Each number is 500 + 50 x the weight over its row's rms, rounded and kept within 0 to 999. Layers, rows and columns count from 0. Numbers have three digits each. The size before them is the row's rms in percent of the matrix's.

# down: layer 5 MLP down (transposed), 1344x256, rms 0.0629, rows 1326-1343, columns 0-127
# gate: layer 5 MLP gate, 1344x256, rms 0.0776, rows 1327-1343, columns 0-127
# up: layer 5 MLP up, 1344x256, rms 0.0717, rows 1327-1343, columns 0-127
down1326 101:444490441596493458543448541604525561468448494555446454430566483480480463500465510470419449519562543520529404493530548537550428516541426476482536460469533444552483429476398469572565499503502525575485524428491475518379503573468507586597459538484561603536471546473491530587517502517430387445594458504453466489601510546484500449509535485511422493472472561539545444494409533461505566479447
gate1327 098:546390558499552499571482473554497419526486552532601515428522567507471469475564508452473527470491440486476482460455572506502486459527515463561441457458570397541524446484539513440509455558522599521526434559511437489560478459522528474473536432451518505498554472418445597510486564512515509427567440535479514420440484536540512518496526586571502523427496508538521563593521510502538495489472
up1327 098:525517533459493492516434574460525451465521507565447569433487498487519497572495524515479562516415521469494566503461560495468554396484522533483437487489540462428479522463485469460466640625466501493426560570524562419488549536476463559460512493425541486481493505543505577467467553592432501500481433601411488527421577560398557483543498480455525466468481489525499555521572546526526466481517
down1327 099:468607491551501498499514510534534501460570437556446525552568380524464588469560428542534535646459494555529490497481503575546495488463598533537482589594464476436453509478514570436570494563470473505478514517419504434535525444486480530507534484458480471549528661605467504450519480454402443495353521533447555457508375505486429528482427520403468532513540507523504448542419489453525448540464
gate1328 098:505441427523552539478545568521508404446510486525563547512574480469530489548525538611467531377569453450501408385371546444512544514496409359484463486480531517514447446493518431457427515463454466504458525531549496489505415573535553463460471486469518408462429453473600506552432446476471475496510557542554518508546519492491577478620536523454584511473457488508537452557430465422595488533554
up1328 099:477480479589439552504502513490380453482546489404494509526522458595545472461421456526535650501509465502517468494557382448449516441613521536608535455493544532464533550528581497485482462534573475617475505377533491460455490537382484465496488465587499495455595462527441398450438550576553392461584421580451519509424495452514504554564450538542552521530487474474501468472455495464359537474589
down1328 100:438444534502464481489475521546466471475509566470454491530532561551536542477544407547481472563480528513464471583481494482440464602501533502397504427511536417509562459572288523517449494558519539502413484459523517457509564532561521431551411502436515576511526502407515566502512493454427444512449430550524604459508537554457514484503543429469537468513619451484548487491512594524604429537450
gate1329 095:487463519448443599480609533456353599505511463471507499493439530458541513555497465510526451465448517559479485547496475552458436468549555571507416442575499585460458486476485444527488500494488562485512495584421634442564450463561521496532520471505571546409597514622503463492595448540495591509413459445456562464567483500511520588468538483404556570530531524526508590520536528484496575508455
up1329 098:488506436520453511508448487462515485492484444519473455422500514532464475570523428580534569432457542471520526513540533460546490451397506544574554493579580430498457525518444468504511498487448432555547545522466448569524602507520605606574575431467451440450525515539468422474504549465501537456442559548547566470540499551410583540460470522496480497458512433541507529433523418541530481501542
down1329 099:476582404501456532484460586533479501564528558542497490447522594547448517541470495562410515422540518479443466409557472452497452506454434469529466625440567546478514561458453531495537514402470603496441486562554430438521528508468612493502474499481404451516462535518571552586439564480495448485472485512539561541497441527543457516487449547450512449533559504464525586516455482604500590452479
gate1330 092:494544607547547555520494491523446520427518488533482434420443554581553510412473443445483540567477439532564486558415436543510374508539445476545498428581419520465520599516510492446468516493480473523433440535492542583505390528453483474458616536461554471518455519508496367439466473514422537432540503513496565460635499480546449474493449460477492558497459413573454472477461503467536493474510
up1330 092:455468506440561455583492481415504540431490480547527556528462463576506392513503456452552482557541572527498552493542406521387440386466439567594452505541532450566533531532551470550504577436565513432524505501446484510577536489473554438432525465554433532476487525433567566595461520453556590428518509459524491563520510591505517464422492550568424435456471496438456458523482539503530526564397
down1330 092:601566551564511529534443478508504486592516529401497467401468510546568537568486393478433543608478398485581453466464442536546442642539481554506528523451426476496531495563411432433502459549464505500498500549446449599537520508479460497483543470428481452506444432530567523513492464570478548453518486566490546504587538478589537560541566533477566502489655494534432401464515620546416568487486
gate1331 104:522634561495502511472433483560387533573502476525446451507524502570459536450543512428460547441596444551565469491504600531488495469526495412458469620518569363505568553545532495467445408422555443457515440494431528489478467478549459488535460484490394533471551488509503508504402494506494533518468449457483471496453482357479433433513464563559481528529485587436420514506481496432488438515411
up1331 103:544438513532456524607528495389520579412420607482536526571592523515491525471653636494516584499517546477412464563544465529477523587536460502562528436490496506485504423411505542461508502549423500471438477516454485452581470458443603552526504491531476505552534515391485460530414539517471537499489446626493512517445559576532528522604471504562553515485483495423502467532501484527564562467464
down1331 104:455569435508531490576578495495485417470514477468508518507546469504542516518544575542495474510594526452427461541570518519496439491542453606519539497462497516473498545508686518516521453552424506526567495403548503560506455422593490525525524369527500476551430487432484510441461504541502478572427525444529510494413569526475509388516549446582501553475498538452505443496463618265510532524441
gate1332 107:496554541466478450519530543547574443591493428527528433486378563613532499467461468459481544467546568576523391509506571512517526429452542521469505511502485442478458518534528413455541519467468620560499530558492473506595577438550503502453462526493498419558535477423436465448420509528479537481573465409609480518479587541590480497414630447428448464449507639494529523541455441501487432570492
up1332 101:580379517557547477474501560438488460494493483496485426562620534456432508519439449403505540567374431561374500612564458458557520540502585448376477565509464509521485415445394476534436526478539509462474563385481585437544490521538508547619513580486513515563502497484430539505487449451507505425517550579511453571459532513462444548443502607446490542506532528500396591459485487504594476422482
down1332 105:457445525424481517505509484488484473515512449469547423494523489496414476565456507454603447482580430512490498449491541500445487412476473503507544507443470561413461501419325489545529509475571502587538426469549504472510466496486496531594574478525506530448466487575507532551391462602485616528512423511474536491437493547551443523461416396485509475490656431552508479545459496503493419526493
gate1333 109:404522588431425599513586472492348477429496426521486474494438482479430505457463462570380491466427598479467504461451482574495501408446517532532485490607458529502448585487478417517425506446540620398575424511504510425517588501421465566428457443538516555490576559508472543548472587458538499510561413444473476508423410472547549543450549473450506493549359443503489510415502501502579504590508
up1333 105:532404374605473451484412526589512617471468556498509509559468533546550580607441517458561516550503449433499502434530445521540531534526512540440463547530516449466567419539538454451472467453478494507539481448502485511525462478485496578571576542479481481392432561435664483570594472580531478424561480544464479534564491547569491518566552553484536569472566525516497507488511502463445459413545
down1333 099:515497495455487514497458518535442595437566559508507463445491458501522522505489558556534464490443489515538489474449517485517510491560477495487508526497411563502445496483820469497526452460451532514475422450519512496503513518501529545446486508515493547478532504579436497485526463479501468499503542518544558455477538506615524447464784454521453475523520470489492513509516481159460532501492
gate1334 103:389485505521538477425579457515444445484513459531553454543473519527429497482536420443559508592512502543557498467459537467504468462506544584534435498476487457568466505379538510483486495469501552540484468510454477540456497492540574479457507421504515525553452501532398508420443504493495539496499450404450583419484494394418513468428556567492536532462510567450407581490548466533522512541487
up1334 098:454521542564511497444603600465450528493507468580439470575506540506602500474549538583334480444513572450558511455524448477519570501490461548414560510497488525462463546468430508546515545521498496403458614509486546578524488600460447574505526498518520484515604477420473463456563508575440413473482498576618540476571465557503493485488453524491476550586539490375454529481466373525460457484538
down1334 102:467545531522553613527479532482441486507566539471489507470462518470432545530509558442533529496473493550520500474604478446507473548444348428609434568504481485518374534512332507536492530562523497506473460486473477473433465422486479513538562503567565421547519470426499532593521463481472514502431429575474463512500510588504509431502521504456538435465541529522542463565467484628408497471490
gate1335 104:499602368528535490479565505433482450494473432500445522507475478465492560544456451554579506503489539507503464511542580491487503524491492609586441604447458448487520491523486511482416493492521573540476481512489417455544608472444510485502465533643547495396519526484402474539446447549552481462506559540504466534515438486496533590583485506498538509537487571559494492414554402490491444604576
up1335 104:527520493632474475450439504471542599514557393494505438501548524552499466499435462456425549532525447499425481360484471484533476532538525476496540467659589546483546459541529536489497559482533601438625522498482489490544521395494533445350440448512464489533586498526566545444519570516454552527485496486473429460537475555475411502557514417560470489539531474548522442454414540498442572470428
down1335 105:571529508463498418584534589615500458377477510554501494524400537524516566438507525520508488582583526510592491557534522450492491506466571456517486502503554530539516492540451537544486484529524521463488482456445482573523507542522495483474404545433430471599459448498538489541545519584454479528459433571523667520475476503488477390457571492531448453405584495481509546559491529640545554583456
gate1336 099:430479473478460538552464454548515520485474620571482555609391527563546551535474485574575515554524576539524497507519489457540450519514391557486449489426463527417560556473522542502557453437395490560489535585488501477525453454447503545490525449428489494450562552479550579510529444454465482516490531458568555530535425423489534393453509493500537486542484414532401543474585453460500526497534
up1336 097:551439488503593543567461565567498509511483499456530528466414485476401427595471530545581470517500474400502607400470548481430439566524457527464547499521433626565523443505531489458453579502439523551515460419503470518451597457488468463533453505416477515484555527447512486538540498508488486556523459465512566408519494481457576457541496477506424551516512482491503470559530499496513489398608
down1336 101:620479501478572463541604533504513542454481487479542457486495478422418550487528504515447421538454508420501558466546552528458582496461580525465467480455432515508457440499428495619501450479453559502504491446452377544460428438595446508541480566474494559504563502465551508475520455494485367481501435541506462471518571569499463593429434516468451437498431529433570488478507557513562441554444
gate1337 101:436477401491424460485503572521497551502401551509584519511492494461595477503534569636509494510489431552549454501528518520526505493486548536546487430487504468566523531500529437511498553578552569463530418493456509571549509523514525488489504474593465438499449562564417565586439546453407512507462491486470607491585484515450566472502519529427454555423538541501512503459533567446582498498496
up1337 102:537557497468481559524544574433519545535460452539452503586522549556429509427483443462556541390551465578554538552514549541411587417507402427417446527422486541547618453540514537456462538436506517475492362551454512464440542555379512496393566524495495489543540537567510498484503535491466456497575473552508464500483445462517475501424529452545511481549498498474511482489572554509457568546513
down1337 105:459549630494427577560523491424479379486610511543565446464520453540532587469534565526489480478585491523508432589493529412487520517517462454589466569405597511501486379449511503524531521526539529590512497476450465558496498455475525507477540489460531463513516493490474515524548460541571629551443478447586460449585595488556445578509559501473459442458535440508471465538386479472503593575557
gate1338 095:490492375457540533514571524573435586497454510439514452564504545449441558504529425436447497514431470547494434582579486423511373555536469502394488536524437595436517423470532488488501483540530509476497570465459486536470509408564456512571472555509489492488483521532551444488532507532466490557439584517499492468450517615478557402458607404523480478532454497506427502506531470474575413484545
up1338 099:554566510516451452425520530444483472570559533487495623514404515526577463574502528534444646487499490495493494526469456460524538517548524570533501592629520567575553454531520408495546499474506512489494485526487573540557510559430573403525516393502456489462467544495534478551436547461538595581505567501441481433513486431529538460509521563532497598465544524540537488526498507496523537471521
down1338 099:505517495473496559477445469536504532519509537512514580477576534588548525445504478589517427510490621405605508518493564542434513481485565531518549530519564456487425535420524567565463441568480523465413541576513468569627445556467483409476639531480455441525506520475435546513475401487541479531535607532476537525541476490487402538494600569531409448424520466436468440550555553460470475473526
gate1339 110:432486463530478487514591464483481491500514432526530515478477551606576586496542422627531467446589473466488477481524549561467541589523542569491549525440508463472545496420536431510534508461501591438536432498435371451477495481481477438395479564453514462484508554479466526480505493511530553467565477379521502504497510476497559491536496554584409492473526527437432577478443423482559539593519
up1339 105:479485582448579551496585554515459452491576419437540505397476433590538571488483589571482469500499532424581549527523548537476581453471467461414411400553439527482496480401511501578545548494489489564541462477554429541513520554451494469497413493473590447459539420463561553427533471471541450500498444375462487467473539424561464516545500465501499491509486560502542504535467585514403451508493
down1339 108:504520542453511589531550535453487531655481506436438576479530463490539537534481558516505576557492486541499461565401564542450505440494553518526554552454536561455475437484594514446485553448515563598459515588528504531428457553412474454517415418511476468462558474506559434524448500470484479591528448476527622583525458493465521474458345520519429483567486522509443487611531499435567534508526
gate1340 085:435491520463484578550570477456520439570503564448505579465501509487455486474502468456475513544481481526410492604463521469447549497475545477526490505526518504520492523518534426473455514463467514471538464473468459517515503492516501512504514486477455519456627571495502591560505418375513535587489568483514553453567513423422595580465478422600415431487430567402586507483492485485424445475619
up1340 091:511561541507488486494515543466437466537554556517474495484517449553476529567528427576482529504559426497472515516584505508537482476476530496486527482525532497457511576474525482506525528595569487575487543482479551525546461574503541464524389412563526540431463611445415503493499459476499496486403535568454585568580537440580489459471562573509514451531484449528479584413443499423488461414449
down1340 090:450511559449526509543528515558507548555484552432510477441454504503451455530504524460467434479500548537430468514478531600427513455401501486471449546554475545406561537466231435489505498526510463423515508541499495551493525516467538483483514529593506574462612506483457510552523460439554473432537549490582437486498552433408554566375435438473427496454465426517604511490564557594475468536502
gate1341 112:459497501502533567400477470500500426522473485479578508504527598498430523479515459451386507523575488470503619504456528525617539540495442553463451516548550498476484504508523433566489438570432479474470459458544403567522503511538470454403491555493466456561592489459441460562452524503492473424480531487455429536556454534464542510537590581518466498451537619516485450520503450413473559544397
up1341 109:498472476472518447404460454503505415550535452443468465622436492533471605547461478428547433491479473507540496650621473453486499527491504484507529576613505495445463494482546520489527458536446471508505427500456430559471521497570503534458458504507410551505453514533409603500474463463528547536547446578410441487524516549427429492475510589614430428529507468516533467462531474517467532526534
down1341 108:463499513494427377598577511508516430555475426497517564482491562477551558533510546553506525466366448447454505508581472489460532622583548494497593605487395460567526492400322523462529514539455470459552502478532505516449478401442514518542500514520533492474568488559507427516559456442506455526577468457445521466556491497465536538470416604512509556454456463565441458513553480559551478581539
gate1342 091:415485566431498448582490531504509493431520493594432529504508547560495440528529468555633488472542433537497531483458501479500407460495506528513504517579462473500592535593455430475586395465446481449558499507417514540471549454559448504541615485441480445487474580435422463482466494504564529481535372555487555489464510527435443516468548441493566438545454496455472484532419405526535492550483
up1342 094:442472536466536482561398469576519493505562485491433577423616533518450504549525505536498517566438503451571574522528555472525528569477542496515451455575428436576580502523295428409620468455400497517480499566459540559493472500534553427495548521537498517524427612498433411482529516449614473448504445546459487479481534562421572558533430445492510507490553472480457508570569501679575442542509
down1342 097:468493531461484568492422506528515439493583499522486486468604587431457530507541595465459443495493478449457491529518569521523528524545439526512440491513538558539507494410196494448521493496459525528466422521490533492488499552515453488548503475487477587524527500485493524534587542476555453383496593528496483518508552517542511512428467498503527453522524532505520516516565512788472512494527
gate1343 098:404479493501507514417443423517404581498498503488515537480471444474370474533474443498620498480540522484556409563528474610551453489507474465531527462503479505439575507545536567503428494473527494513464618494486534452470479434481482561534511627359500542467414551400493588483534457521427502443410459527505490440400408463489453511437507513483598479453470566513517535481419565444492407497407
up1343 101:519514520492568527502461484495453425511469457549493525507490487557456479499488459472427455572541460470450594422500451508460478566523485466551415529479512561547560505487558485486565472489557535480425483403452453536519484508467535466549486462498418551382513434531515462523529497517619571444492475450564458543641532451513604580524488550413532442543475460504549535435627493554559483510537
down1343 103:518518579523416518507471501516496485502607469581479485503517533517494435522504418563590442488464453493463505543522473585514490505481571510391424510548602551525385461483423485465514498412613418490450542471522487475487445490515484508541472591503552517557450393450533516478581544436532523496498459556487440477444532492418498519477454542557544554470497541501494476462519505537492382473515